config.yaml
num_hidden_layers: 16
hidden_size: 128
num_attention_heads: 4
num_key_value_heads: 4
head_dim: 64
intermediate_size: 320
vocab_size: 8192
hidden_act: "geglu"
norm: "layernorm"
norm_place: "pre"
norm_eps: 1e-05
positions: "learned"
qk_norm: false
attn_scale: 0.125
bias: "none"
tie_word_embeddings: false
parallel_block: false
init: "normal"
init_std_qkv: 0.0494
init_std_o: 0.0613
init_std_up: 0.0707
init_std_down: 0.0707
optimizer: "soap_variant"
learning_rate: 0.00871
weight_decay: 0.0
lr_head: 0.00814
warmup_steps: 200
schedule: "wsd"
decay_fraction: 1.0
decay_shape: "linear"
final_lr_fraction: 0.0
batch_tokens: 65536
max_seq_len: 1024
doc_mask: true
train_tokens: 230100000
max_steps: 3512
dataset: "wikipedia_en"
Each number is 128 + 32 x the weight over the matrix's rms, rounded and kept within 0 to 255. Layers, rows and columns count from 0.

# layer 13 attention query, 256x128, rms 0.0492, rows 0-53, columns 0-127
[[ 90 113 145 110 131 138 192 135 175  95 152 111  70 123  96 116  95 150 177 135 122 175 115 135 114 151 172 125 135  94 135 133 126 177  77 131 136 125 193 141 125 183 155 165 130 178 146 161  99  86 170 164 133 110 124  67 115 129 118  98 121 108 119 165  29 153 164 108 110 123 138 189 112  74 190  99 179 171 169 123 112 114 123 195 148 104 165 157 142 111 140 126 111 165 155 117 157 158 154 102 152 118 117 137 127 102  71 204 105 103 172 199 117  99 164  63 144 124 136 114 154 147 107 153 111 143 161 112]
 [156 121 101 142 154  95 124  92 187  81 112 131 126 113  73 146 155 144 200 131 129  60 146 140  97 143 145 189 144 193 154 120 106 136 143 109  86 129 125 157 149 106 124  94 129 168 130 140 132 103 156 130 117 124 131  98 113  89 161 115 177 176 103 123 131 129 177 147 118 124 137 163 101 128 109 185 118 151 189 115 157 133 108 125 142  56 107  88  99 137 118  91  97 184 205  99 127 103  85  94  82  93 155  63 121 103 100 110 106 118 139 165 151 161 161 111  90 209  98  99  91 163 189 152 138 155 147 139]
 [108 131  94 156 123 123 124  84 115 134 170 103 142 192 181  67 169  79 137 125 133 113 158 140 157 115 108 159 115 119 120 149 119  80 128 113 123  96 135 138 101 107 177 129 165 113 171 114  88 124 117  94 105 120 130  67 168 108 153  86 131 132 135  88 152 122 129 142 128 140 142 159 130 144 150 120 194 137 118 157  97 130 146 131 118  98 150  80 147 169 108 130 134 126 124 152 173 107  97  76  99 131 142 149 171  91  92 134 125  62 126 183  72 124 112 101 135 124 163 111 207  96  94 146 122 122 179 119]
 [174 127 143 128 150 134 105  79 127  87 121 162 124 130 117 156  70  54 177  88 134 122 148  96 133 106 167 150 156 103 104 183 126 133  96 149 165 102  75 155 125 117 109 115 125 120 118 190 160  70 125 115 157 146 150 178 138 157 165 112  92 132  92 151 157  91  99 142 152 127 169 155  97 140 148  91 121  79 163 179 165 125 149 133  86 113 124 153 119  81 113 125 118  99  78 119  90 113 137 106 163 168 150  96 114 143 195 130 174 163  73 144 134 151 152 180 101 122 159 160 122 172 153 128 118  71 158 181]
 [150 166 132 119 113  64 110 115 183 143 151 168 150 136 108 103 148 134 134 172 140 133 149 160  75 111 111 153 139 112 118 176 134 146 143 204 117  96  93 103 123 100  99  98  91  99 160 178  94 111 116 122 148 102 102 105 106 168 131  90 112 104 133 160 156 153 131 114 202 104 182 104  84 189  94 147 122 120 153 113 177 180 106 142  78 165 178 126 129  55 123 170  64  85 151 172  93 129  60 167 109 115 120 102 158 103 130 161 124 133 117 173 163 111 135 146 191 188 115 110 115 138 100 158 186 131  94 103]
 [102 176 137 103 147  74  88 110 149 119 125 130 113 127 161 104 174 135 117 130  91 106 101 113 134 129  97 107 122 115 119 102  99 110 102 168 136 155 174 152  80  93  84 113 136 147  90 115 146 157 102 122 137 130 120 157 124 151 182 109 152 158 166 137 140 195 130  79 161 196 103 111 170 180 117 174 110  93  95  99 163 156 103  95 126 120 130 116  73 136 115 121 130  61 148 122 139  98 118 148 138  83 105 152 157 127 102 131  59  99 115 149 132 113 117 135 148 125 121 122  73 184 123 162 133 143 111 101]
 [117 101 138 115  91 171 153 113 157 146 120 111  89 156  96 108  83  98 143 103 116  87 130 139 129  59 114  98 155  64 123 113 151 164 169 183 118  97 147 122  76 134 177 130 129 109 126 143  87 126 136 115 125 158 121 148 164  70 106 108 132 125 134 103 156 167 145 132 148 111 115  97  93 161 161 118 133 147 149 161 129 126 154  89 153 134 117 164  92 127 146 180 109  99  99 117 156 133 116 157 116 116 115 136 129 163 140 147  75  82 129 115 100 158 166  89 144 176 112 128 135 145 124 195 154 155 133 123]
 [141 134 134 116  87 126 109 123 105 108 149 111 175 121 124 155 103 130 106 118 141 126 155 102 110 141 142 139 101  87 143 145 106  79  79 111 116 104 132 146 151 137 199 168 106 136 133 128 116 147 151 139 156 122 139 121 137 178 128  92 103 108 122 122 123 131 126 203  85 157 142 100 127 108  99 113 150 125 122 125 177  91 119 113  87  87  91 149  56 119 110 140 107 159 143 146 112 110 176 192 132 104 116 171  88 119 116  93 185 124  92 157 140 141 158 115 140 110 174 172 104 122 112 124 169 158 162 113]
 [114 121 124  82  77 137 152 140 137 105  93 144 141 188 109 151 120  92 145 142 139 103 168 137 115 124 168 136  77 159 127  87 123 132 124 113 159  49 118 152 144 100 127 145 140 158 129 151 131  41 147 103 136 165 120  49 129 110  96 140 146 141 119  97 108 174 152 142 123 164 161 110 175 115 110 139  97 160 159  65 102 110 122 115 189 182 144 125  92 130 180 151 100 144 168 129  96 165 136  98 166 102 132 145 140 171  71 145  77 133 125 154  94  74 148 103 143 155 100 135 129  97  81 108 138 136  96 104]
 [122 107 114  85 183  90 102 119 167 124  89 122  99  88 123 118 120  92 174 147 147 133 138 154 173 131 149  97 171 147  96 144  93 153 174 144  69 161  91  81 170 122 136 134 100 103 100  88 140  93 160 123 103  68 113 121 172 115 124 131 139 108 125 136 110 118 103 141  80 166 161 170 149  79 118 160 124 108 141 126 124  86 134 171 150 136 119  81 147 126  98 139 171  91 129 163 150 132 100 176 137 105 104  81 135 180 101 145 114 153 101 118 128 144 163 133 120 185 141 102 140 129 127 113 133 103 126 141]
 [101  82 130 161 105 117 130 133 100 129 103 134  86  82 135  87 126 164 139 121 124 159 124 158 133 146 128 115 144 117 124 158 113 174 166  95  89 112 143 113 205  93  90 152 103 130 110 167 127 113  93 112  85 206 130 145 163 159 168 139 107 162 146 146 127 159  96 150 134 140  84 131 148 148 189 125  98 171 163 102 113 144 150 108 138  85 115 130  88 118 170 179 132 122 112 116 130 115 125 137 117  86 134 104  86 134  96 128 122 138 137 139 151 107 118 161 142  82 171  99 138 180 154 171 128 137 154 168]
 [210 109 135 104 131 102 130 137 125 157 130 173  48 127 146 127  85  79 133  99 155 109 125 119 125  98 118  99 129 136  93 152 124 116  95 140  96 160 166 156 136 171 123 119 120 128  98 136 145 125  83 121 114 150  91 150 115 120 125 102  94 156  83  58 123 163 148 132  85 128 126 132 110  78 127  84  80 184  69 156 175 145 161  96 134  89  82 151 180 131 124 126 106 141  83 136 155 141 157 148 158 113 175 141  90 139 136 123 177 157  98  74 146 150 132  94 134 159 116 141 142  85 159 122 123 170  67 102]
 [184 115 134 120 146 126 102 126 121 129 116 115 146 171 170  75 133 157 171 106 100  67 156 119 145 120 141 124 131 165 162 128  98 131 112  83  86 183 143 158 160 146 146 122 129 120 113  85 196  91 106 195 132 101 155  95 124 116 160 125 151 131 117 109 109 131 133 118 148 179 134 106 105 122 145  97 133  98 168 133 100 121 111 171 110  97 126  20  79  90 103 123 115  91 197 131 135 113 117  58 132 129 139 115 127 119  90 159 158 121  93  97 125 122 174 116 138 141 165 149 133 107 138 195  79 172 149  83]
 [129 163  79 151 142 133 154  68 178 220 151 122 108 126 102 133 137 158  90  96 142 120 152 177  93 147  82  99 115 122 121 118 108  96  90 131 130 105  95  99 171 113 126  65  96  90 155 125 163 127  85 119 170 145 100 158 153  89  82 190 150 128 158 135 133 143 155 110 116 169 146 103 106 109 133 182 201 139 176 133 123  85 166 100 124  72  71 124 156 137 127 149 156 133  95 102 140 144 143 123 101 155 171 125 159 161 131 140 142 135 143 146 149 118 102 154 116 147  96 115 100 129 157 104 123 112 145 157]
 [146  96 141 172 139 159 161 172 132 126 136 108 166 176 143  98 132  97  62  87 181 104 140 184  77 122 208  94 108  94 144  95 123 115 155 142 128  98 151 122 156 132 146 124 139 136 112  97  89  98 139  96 119 165 184 162 104 153 121 160 164 112 137 137 123 102  76 147  83  60 145 111 110 155  70  94 159 125 169 154 147  63 136 138 118 195 165 116 151 127 139 155 150  74 137  57  91 151 120 116 112 146 164 156  98 135 139 106 112 115 166 136 131  90 154 118  96 175 123 156 120 114 114 128 153 131 155 137]
 [148 133 111 141 178 118 123 107 122 145 116  99 211 115 107 159 188 143 136 143 131  70 133 121 102 146 140  86 194 165 191 156  80 146  88 131  81 109 121  91 158 150 130 112  84 128  98 125 150 153 127 146  96 145 102  82 171  91 111 128 163 126  84 171 122 100 144 165 179 129 180  82 100 153  68  63 107  94 167 157  78 114 124 118  85  94 159  48 140  97 127 104 150 124 145 170 149  97 106  95 151 108 141 183 167 188 137 111 138  75 114 127 143 147 195 140  91 116 139 152 134 149 117 171 118 137 184 133]
 [104 146 131 131 123  44 103 151 185 132 106 138 120  92 136 108 155 163 117 153 137 129 162  96 170 145 130  44 124 123 132 193 120 151 155 121  98  94 151 117  77 144 100 214 175 173  94 127 112 123 112 146 110 114 121 143 164 124 150 139 107 137  97 113 159 161 111 135 114  89 133 136 107  68 132 123 122 163 119 132 140 166 119 149 148 143 132 118  88 131 118 160 122  68 156  96 121 135 125 152 131 184 158 147  61 110 151 141 156 146  74  34 154 102 136 119 143  84 136 125 159 165 117 126 131 132 134 145]
 [117 102 134 144 178  85 112 127 146 130 165 102 137 124 137 126 191 105 113 170 109 133  82 121 105 139 130 130 122 122 101 200 115  82 168  97 151  61 156 129  30  80  95  98 162 150 100 153 141  97 148 119  88 122  73 155 126  98 127 150  52 130 137 116 119 193 151 114 149 155 176 125 148 147 127 121  90 123 126 154 108  94 100  47 129 137 191 183  98 126 160 192 161 142 138 142  99 104 124 106 185 110 115 113 167  94 133 129 135 174 183 120 140  98 116 140 132 180 115 101 125 105 150 116 119 146 150 112]
 [162  94 125 171  85  60 134 144  67 116 138  65 128 140 120 170 128 101 102  95 147 124 124 146 203  85 145 162 168 135 148 150 132 114 151 114 121 149 137  95 139 145 164  86 117 155 134 141 145  98  96  74  95  87 168  71  81 116 135  90 100 119 136 114 178 138 112  76 101  89 105  95 108  95  82  89 121  60 123 153  76 142 139 137 116 126 173 137 136 145 134  96 126 176 140  97  66 126 108  94 121 167 128 156 132 175 154  95 131 151 105 156 101 122 152 161 150 174  97 120 117 110 170 130 139 136  88 129]
 [104 116 161 168 100  85 100 144  93 124  73 183 166 194 123 143 159 143 197 150 127 137 123 120  90 129 101 116  90 144 127  96 144 153 131 180 113  90 133 132 127  52 139 105 138 107 201  96  92 151 119  94 111 183 189 121 154 128 105 172  96 138  94 181 144  80 156 118 167  98 132 111  75 116 135 114 153 140 114 137  68  95 142  98 103 125 108 166  75 140 198 192 117 122 132 103 125 116 113 141 186  89 166 148 200 146 137  90 141 134 162 157 190  73 150 139 150 173 117  96 144 141  94 120 148  79 208 162]
 [175 115 124 115 145 143 145 113 150 181  98 108 177 154 182 180  88 112 102 125 142 121  82 103 153 144 128 111  87 120 114 123 121 149 126  74 143 122 162 118  88 132 138  79 128 143 115 124 110 124 128 166  96 123 110  87  82  94 150  75 149 102 172 183 134  83 148 140 179 101 123 148 128  72 182  72 154 150  95 131 109  97 130 145 127  95 129  88 125 150 150 170 121  86 139 162 163 147 112 118 125  86 123 170 173 147 109 177 129 173 180  97 194 152 129 107 129 116 176 107 157 101 114 119 113 145 126 126]
 [119 153 158 196 157 101 100 103 117 158 115  70 109 165 102 114 118 110 115 129 152 121  91 106  98 144 101 159  77 160 126 191 163 115 176 188 138 160 196 112 117  98 110  86 162 139  99 120 129  97  97 169 153  75  95 159 134 134  80 175 111 124 143 103 102 159 147 103 126 191 129  90 117 148 153 154 163 117 153 241 114  74 155 143 129 174  70  75  89 101 121 116  75 141 165 116 172 105  69 144 136  94 170 154 121 140 140 124 149  88 165 117 129 104 189 123 120 140 127 159 159  92 164 118  79 131 114 116]
 [123  64 162 186  84 174  83 110 164 115 120 171 102 140 143 180 158  66 132 148 139 177 103 118 153 136  78 184  96 123 121 115 140 175  80 123 100 172 135 151 131 113 105  98 120 166 150 144 154 139 119 141 126 136 125  77 121 166 105  91 123 174 100 179 113 162  85 111  75 134 116  80  95 124 124 121 124 131  98 123 123 114 147 125 125 146  89 111 139 169  95 165 113  95 188  87 101  98 143 102 138 158 162 153 171 110 142 115 132 108 119 118  95 136 127  99 110 108 121 162  94 165 112 178 127 133 135 104]
 [107 141  87 105 165 134 131 168 125 145 180 146 104 145 156 147 130 173 145 132 119 115 187 113 156  67 169  68 115 131 193 149 133 139 104 120  89 106 137  72  82  99 157 160 210 149 121 147 112 166 101 106  96 109 129  88 145 122 127 133 122 153 164 159 166  68 127 136 158  81 128 119 127  95 118 138 126 153  80 142 108 135 140 140 182 146 185  78 154 133 139 114 140 113 131 147 103  84 128 117 126  87 101 142 129 169 135 145 103 154 165 162 118 177 137 138 107 109  77 122 125 100 151 126 101 110 109  72]
 [159 119  99 102 150 127  94 142 140 138 101 112 150  98 105 110 154 152 158 133 111 175  47 136 128 136 172 104 136  89 120 209 134 108 132 169 186 129 100 110 145 126 171 146 132 119 155 149 103 149 149 140 146 130 143 116 123 101 140 121 132  98 119 180 174 149 108 133 117 117 115  82 150 153 156 159 121 164 140 150 167 130 132 115 153 122 100  99 164 112 127  55 108 112 102 163 107 192 106 132 150 137 100 146 144 105 132 113 141  91  78 142 111 202 105 145 105 156 144 193  84 171 135  99 129 123 105 124]
 [132 131 165 145 114 148 142 101 168 126 120 101 123 110 103 115 139 117 150 134 136 105 173 147 107 113  98 152 134 124 102 156 119 123 104 143 204  63 169 143 111  50 151 135  88  68 162  82 189 139 141 106 206 122 147 146 155 165  84  97 144 148 130  78 198 109 199 145 116 142 152 136 100 160 136 176 175 102 140 122 126 147 128 118 142  98 124 122 132 163 156 148 185  86 164  87  91 102 126 110 119  96 104  76  55 135 127 126 136 140 170  82 187 149 107 127  95 162 128 107  59 157  74 112 141 104 117 134]
 [124 137 194 126 113 159 121 110  41 144 115 159 101 144 160  94 152 141 112 161 103 136 102  97 129 159 137 108  75 131 127 115 125 170 100 119 145 153 138 186 205 148 129 157 167 127 129 105 152 129 164 153 132  88 142 142  70  91 141  45 134 104  92 132 113 144 107 129 128 150 164  80 162 109 125 141 109 165 103  81 149 116 149  83 108 174 160 109 101 156 105 159 127 120 134 142 174  68 137  73  57 123  95 141  59 130 139 116 125 172 182 115 140 128 166 155 101 101 142 116 136 116 111  76 112 164 143 132]
 [115 192 119  80 142  94 138 102 158 122 162 129 134 153 137 164 109 168 129 164 124 146 172 146  74 124 120 135 123 140 116 117  71 125 139 127 115  86  68 147 123 107  86 154 142 165 175 159 145  97 171 160 183 124  63 122 148  87  88 215 113  98  87 131 128 174 124  83 156  43  87  82 114  71  67 104 134 188  77 176 180 157 146 133 124 115 127 172 156 139 140 168 122  80 146  78 149 149 167 120 143  93 142 146 104 101 157 146  89 129 105  40 173 131  66 126 140 235 113  98 128 101 127 192 193 154 181 136]
 [142 195 120 126 116 155  98 131 157 142  92 163 111 159 234  99 107 183 206 151 123 117 147 116 183 155 164 126 104  86 127 120 176 117  74 135  73  93 145 176 131  91 114 146 118  74  85  90 139 143  84 140 158 155 169 107 177 166 160 159 108 189 140  98 179 107  93 152  88  96 126 102 137 110 167 193 146 144 122  89 110 119  84  99 111  79 116 137  88 123 165 138 151 147 142 142 158 127 148 110 124 185  99 130 187 165 176  78 117 125 112 133 118 158 148 186 145 153 121  62 124 109 122 175 140 149 104 127]
 [115 161 121  93 139 107 120 132 127 185  86 125  69 142 109 145 147 115 142 113 157 139 113 141 140  99 133 151 134 104 149 101 101 123 112  85 165 142 142 123  90 124 172  93 118 159 138  57  79 142 122 108 131 101 149 132  85  88 120 134 147 132  61 183 169 116  66 166 103 124 204 167 115 133 124 105 103 110 147 108 134 135 133 161  81 125 110 141 120 148  78 163 117 109  63 124 134  78 116 106  92  89  96 198 136 118  85  72 115 127 125  99 177 130 170 148 154 173 154 106 142 148  66 191 171 135 121 155]
 [ 96 120 148 148 128 151 124 148 115 136 183 139 116 175  90 156 120  94 110  97 146 187 164 162 144  93 158 138  95  77 165 161 175  66 145 181 140 166 166  72 108 109 147 131 102 157  94 166 131 164 150 144 120 157  79 126 144 178  86 103 102 131 119  98 149 124 110 146 112 106  90 143 150 139 138 120 169 154 127 126  83  87 140 161 104 140 211 134 157 144 137  60 168 159  95 127  78  69 126 121 121 142 130 117  99  88 178 132 128 113 116 126 169  92 137 113  86 134  99 104 146 133  97 157 171 115 134 182]
 [140  98 144 133 104 151 132  96 134 133 156  84 105 124  77 161 173  93 132 136 122  76 164 112 138 152 148 152 122 180 120 194  64 108 168 129 109 158 180 180  76  92  99 180 144  77 117 137 127 132 164 137 192 150 119 107 110 137 164 190 112 172 149 105 176 147 169 133 170 168 147 103 119 130 146 149 144 133 132 143 111 144 113 148  89 161  78 116 115 146 114 121 146  71 139 168 124 109 187  99 197 151 146 100 179 139 118  97 158 132 139 129 111 132 179 181 170  79 181  83  94 162 105 107 152 110 118  90]
 [126  77 177  84 122  96 106 117 207 102 143  61  79 109 124 136 114  90  58 155 157 114 105  78 152 124 149  97 131 160 115 120 130 153 174 143 141  81 113 132 137 128 159 137 132 130  96 138 131 118 118 100 131 167 108 107 130 168 141  84 104 113  95 116 171 151  79 133 118 122  93  94 117  92 142 150 157 149 151  88 125 126  77 162 107  69 147 115 146 107 125 163  90 151 101 142 133 126 143 150 138 135 157  75 101 133 135 111 127 139  96 193  96 175 171 154 152 141 147 140 149 123 116 139 181 117 117 127]
 [ 84 146 155 130 151 152 156 146 132 144 115 134  91 124 135 200 167 122 115 106 110 141 131 121 114 183 186  87 132 132 142 108 125  98  97 143 116 149 116 126 192  84 173 112 109 137 126 128  88 141 132  80 176 127  87 137 100 142  57  87 125  89 117 119 118 102  76 110  96 110 133 140 129 132 149 167 102 171 115 123 148 144 209 164 131  88 100 121 132 100 174 150  88  87  97  97 173 101 120 147  80 106  86 135  92  70 172 117 143 118 108 125 154 126 109 113 144 109 117 122 166 119  74  33 126 100 137 108]
 [144 117 155  95 123 109  97 143 128 134  99 141  73 100 140 157 190 181 160 102 136 110 113  69 168 167 104  80  99 166 193  76 155 150 160 117 125 156  95 142 209  73 105  96 135 179 152 117  79 109 138 137 155 115 185 134 147 127 127 130 112 142 147 153  90 121 155 151 147 133 129  95 167 121 109 163  67  78 143  71  94 107 173  96 134  78  95  92 113 126 146  73 113 173 134 182  90 113 106 118 154 160 121 176 121 154 171 154 121 112  85 142 116 171 107 141 104  65 125 160 118 108  74  85 120 111 185 176]
 [129 126  90 159 118 190  67 132 200 178  92 130  71 120 138 134 130 127 155 136 144 166  93 106 156 160 138 134 128 163  73 124 100 142  92 126 130 157 107 104 114 115 142 124 145 110  98 155 172 158 176  47 170  44 129 132 151 112 139 141  77 115 186 150  93 181 156 133 137 123 114 108 116 169 123 156 111  97 132  86 139 134 153 108 108 105  78 180  71 117 155 128 165 134  85  86 121 154 155  86 121 151 148 136 183  99 178 145 126 161 166 118 154 118  69 102 135 227 154 116 159 109  73 129 107 120 121 126]
 [129 125 114 176 153 151 141  86 112 178 162  87  95 136 138 112 120 117 157 132 142 173 139 130 156 151 132 128 161 158 167 159 128 176 104 153 122 125 125  77 104 138 121  83 146 147  78  77 142 123 188  98 152 157  98  93 121 125 168  92  80 159 129  80 119 113  63  56 125 172 106  83  99 119  77 163 115 138 153 139  92  70 137 116 150 141  85  50  85  58 124 154 119 168 149 134 107 162  90 149 145 114 164 131 128  65 106 150 123 184 141 136 123 180 114 148 136  87 135  73 191 177  83 191 129 178  83 109]
 [ 99  49 100 123 118 107  81 137 165  81 130 163 155 124 121 127  95  97 107 117  92 110 166  91 134 107 161 129 130 144 123 136 130 154 160 156 116 183 127  82 133 103 112  91 150 113  94 147 116 132 120 117 132 125 135 119 126 156 116 131 146 174 109 152 163 141 145  68 136 139 137 152 133 129  43 105 102 108  90 157 154 119 129 111  96 175 125 189 161 126 172 139 183 205 157 117 165 145 114 158 145 199 100 120 151 103 116 133  84 103 107 186 124 119 129 139 103  74  90 114  93 154 120 136 156 168 126 130]
 [ 65 139 176 118 153  91 133  85  74  58  83 127 134 113 165 170 117 104  49 153 155 131 142 109  97 130 170 122  81 122  98 178 135 143 111  67  98 110 185 136 129 185  85 122 100 123 135 143 105  93  43 110 134 117 138 111 102 155 102 145  99 145 110 139 157 166  77 171 153  95 127 171 135 139 108 180 129  93 137 165 137 156 189 118 102 118  94  91 126 130  95  90 114 176 149 146 123  72 118 166 158 124 112 113 144 178  63  96 110 138 155  95 102 139 159 119 146 159 160 156 119 168 106 133 193 112 122 155]
 [120 120 149  98 157 114  92 188 108 146  83 181  70 108 102 157 172 106 175 104  95 128  67  99 107 180  45 106 146 170 105 146 104  94 169  62 146 171  69 109 115 105 153 128  90 113 144  93  84 110 175 111 119 132 180 124 154 107 185 112 220 112 154 139 142 140  81  89 152 127 120 122 136  87 104 132 105  99 154 134 134 112 164 128  88 129 155  66 127 114 110 123 144 112 146 141 129 121 130 151 127 137 144 153 141 178 165  60 144 159  98 107 138 123 101 127 145  96 152 115 115 164 164  97 138 181  96 144]
 [167 153  77 119 177  64  86  87 159 121 177  90 132 153 149  97 151  85  90 106 142 111 132 145 130 106 118 132 115 136 114 108  99 105 170 151 170 144 107 124 120 135 162 162 223 133  62 104 180 116 165  82 146 127  92 149  87 159  67  96 162 162  92 159 146 155 160 138 177 165 127 135 148 142 187  99 118 102 144 181 152 130 175 139  95 168  92 166 147 147  88 132  88 134 149 120 219 144 129  99  32  94 122 119 136 117 101 101 114 115 164 203 127 166 103 112  76 107  68 115 120 171 136 120  93 118 136  89]
 [177 149 155  94 130 126 149 146  60  92 131 120 107 135 133 150 168 106 158 106 163 137  68 135 127 137  97 118 141  96 156 142 120 131 105 158 114 116 144 106  90 145 116 109 121 187  71 112 171 107 139  73 125 143  99 100 141 139 196  89 132 175 142 137 171  80 140  81  66 165 141 142 101 118 135 116 136 110 160 193  94  81 114 151 120  90  89 158 143 144 135  92 133  88 160 101  94 138 134 136 117 133 155 130  82 113 128 103 132 104 123 126 100 166  82 120 143 145  96 149 114 118  65 118 130 138 126 143]
 [124 169 165 124 112 131 151 158 106 178 104 131 100 125 102  94 201 139 109 134 124 110  72 131 136 135 112  99 119 149 112 113 115 170 194  71 139 130 119 178 139 148 132 121 103 149  98 101  81  89 147 142 136  92  53 150  95 111 105  92 155 101  70  98  78  77 102 151 149  77 110 115 129 157 187 168 159 204 122 101 105 129 145 165 128 123 158 110 142 165 143 129 125 105 135 166 146 109  94  87  96 191 169  91 115 164 212 172  76 150 149 116  85  99 155 150  88 135 147 113 119 119 150 120 160 140 108 149]
 [120 132 183 144 144 122 121 115  89 109  80 105 152 115 177  78 102 133 145 121  92 115 160 145  91 122 121 131 159 109 144  84  95 172 149  71 139 139 107 120 113 135 130 148 160 194 122 129 141 102 106 148 125 111 115  76 119 164 155 142 102  81 119 101 152 110 146  58 123 139 139 123  89 152 104  78 139 155 146 184 135 138 122  59 140 135 147 150 170 146  87 165 125 136 132 141  87 138 124 111  93 158  96  70  86 142 171 123 121 118 128 129 169  75 138  70  93 122  66 116 156 138 140 162 211 144 142 142]
 [149 145 152 127 122 134 122 102 119 107 143  80 113 141  54 123 152 174 198 150 165 138  78 178  69  72 128 163 139 134 126 132 172  84 122 115 138  95 131  93 148 136 164 103 113 170 134 119 143 156 100 160 102 121 129 119 102 164 172 126 131 153 161 106  68 125 117 131 168 181 146  88 136 145  64 113 140 109 159 146  93 140 117 128 118 110 161 197 196 106 122 171 140 115 183  69 145 109  92  78 138 157 142  75 175 107 128 183 109 144 118  65 145 107 193 164 162 114 134 197 141 149 159  97  84 130 145 159]
 [177 159 146 129 112 102 129  97  93  49 182 134  62 157 137 151 116 160 141 144 112 111 136 159 103 179 107 116 115 153 128 114 154 153 108 132 120 135 146 132 102  97  89  75  78 127 138 127 149 147 125 104  77 115 105 149 105 119 163 129 121 177 109 105 127  57 161 113 136  79 134 217 148 165 136 154  91 140 140 163 115 172 200 158 135 161 133 172 121 123 148  75 137 132 151 129 203 125 137 147 124  61 123 166 165 167 158 121 134 116  99 102 165  75  92 130 116 125 156 152 124 112 132 151 182 121 120  43]
 [131 112 138 145 142 150 161 140 154  64 113 163 109 126 131 130 114 151 134  79 175 170 124 136 168 173 134 123 166 175 150  90 123 138  75 186 115 195 111 134 148 132 136  81 171  60 106  87  75 128 190 145 104 130 139 131  94 134 137 114  78 164 172 104 115 147 170 190 120 104 114 136 162 124 111  85 118  97 134  98 109 166 180 103 105  84 143 164 120 160 142 121 176 190 126 135 110 155 114 106  78 108 132 134 177 173 104 171 151 124 109 162 141 158 100 141 100 120 147 114 137  57 109  90 128  95 114 174]
 [190  65 140 151 185 157 155 136 110 123 130 170  95 122  73 155 106 127  83 118 164 119  79  87 125 141 161 117  77  80 124  91 136 182 134 126 108 179 171 137 141  76 160 110 165 121 157 112 117 104 118 136 135  82 124  70 164 123 139 120 123  62 155 103 102 144 129 146 139  75 120 135 114 139 121 161 167 110  58 158 104 161  86  98 123 161 128  85 160  84 135  62 137 122 102 126  76 111 129 122 160 151 172 154 134 158  62  62 125 111 151 113 101 165 123 132 164 192 114 137 112 140 109 138  98 126 152 166]
 [147 143  92 107 109 118 107 123 138 139 114 116 178 212 114  82  95 127 167 144 169 126 120 127 168  73 145 165 168 127 137 168 138 115 144 135 119 112 107  55  91 107 105 122 113 130  94 178 143 103 172 145  73 116 105  57 134 107 109 162  97 127 110 114 119 149 144 153 127 163 111 141 179 172 147 123 120 150 112 143 111 130 140 157 100 151 133 107 116 130 129 128 120  93 124 119  95 127 152 200 113 148 116 137 140 146  93 111 169 102 135 142 132 108 167 152  91  99 105 116  93 132  86 144 122 116 170 138]
 [102 117 149 121 136 121 172  80 120 168 120 137 118 137 149 164 132 155  68  92  98 119 113 134  57 112  84 138 109 112 118 153 143 150 134  76 106  94 105 125  96 111  92 186 104 172 130 114 168 104 146 138  82 143  91 132  81 129 139 130 128 129  78 110 150  88 176  69 113 141  92 120 132 106 150 167  76 146  89  97 114 130 141 130 162 119 142 116 134 172 157  70 141 113 112 160  30 123 117 125 103  95 112 116 143 144 116 110 109  82 127 157 116 136 116 144 133 119  92  86  90 138 133 184  89 104 133 121]
 [190  77  98 117 159  86  95 151 128 196 171  98 161 124  90 161 173 102 116  77  94  92 132 163  77 133 122 117 129 134 118 126 108 117 150  90 139 114 125 102 118 108  99 120 177 100 152 134 133 101 101 155  54 112 104 137 149 128 137 127 134 107 157 160  81 123  69 129 160 146 206  99 153 117 125  94 173 120  72  89  85 152 151 130 145  98 136 145 117 136 101  81 155 158 104  91 150 168 120 216 127 115 185 162 139 118 116  85 152 158 135 118 127 146 153 141 106 176 179  64 201 119 103 139 128 146  76 113]
 [114 121 142 159  92 148 156 132 185 124 144 177  84 148 143 148  63 113  66  96 141 166 158 129 161 148 138 130 155  95 137 104 131 122  73 103  95 150 184 127 134 124  99 138  97 168 103 122 153 132  68 151  88  70 208  65 126  97 150 136 177 156 179 111  99 105 115 121  88 127  96  87 120 124 183 134 124 130 159 131 185  79 100 159  91  58 103 173 149 124 156 107 137 158 157 152  93 141 156 150 118 161 156 104 150 129 131 126 171 124 114 126 105 152 144 151 190 100 194 132 144 103  85 158 126 115 130 115]
 [129 100  49 139 152 102  99  99 168 137 134 134 182 109 128 138 157 102 126  89  99 134 142  85 106 133 139 119 122 166  87 166 177  73 112 148 103 134 144 124 184 132 146 111 107 114 153  97 173 135 150 122 127  89 185 173 137 171 151 151 170 137 167 133 145 196 166 141 105 146 104  96 109 122 128 137 116 139 197  99 111 154  92 161 104 157  84 212 133  82 136 126 113 178  83 110 159 109 133 183 152 153 165  93  63 106 151 115 164 128 107 157 120 139 153  98 146 102  93  59 152 108 153  96 116 153 129 125]
 [163  99 141 130 145  88 175 139 160 103 142 115 145 123 132 154 186 124 124 177  83 127 146 110 152  94  97  94  71 100 130 127 109 102 134 158 172 155 127  93 131 115 144  81 123 148 176 176 160  89 122 131 121 108 146 157  86 100 117  84 120 138 199 122 174 121  92 141 169 119 166 119 140  65  87 143 143 158 108 157 176 142 122 115 184 145  69 176 192 100 148 182 180 191 166 104  51 100 160 125 117 124 121 150 143 138 116 149 108 150 198 100 141 136  30 135 149  91 102 136  71 106  83 143 108 129 175 181]]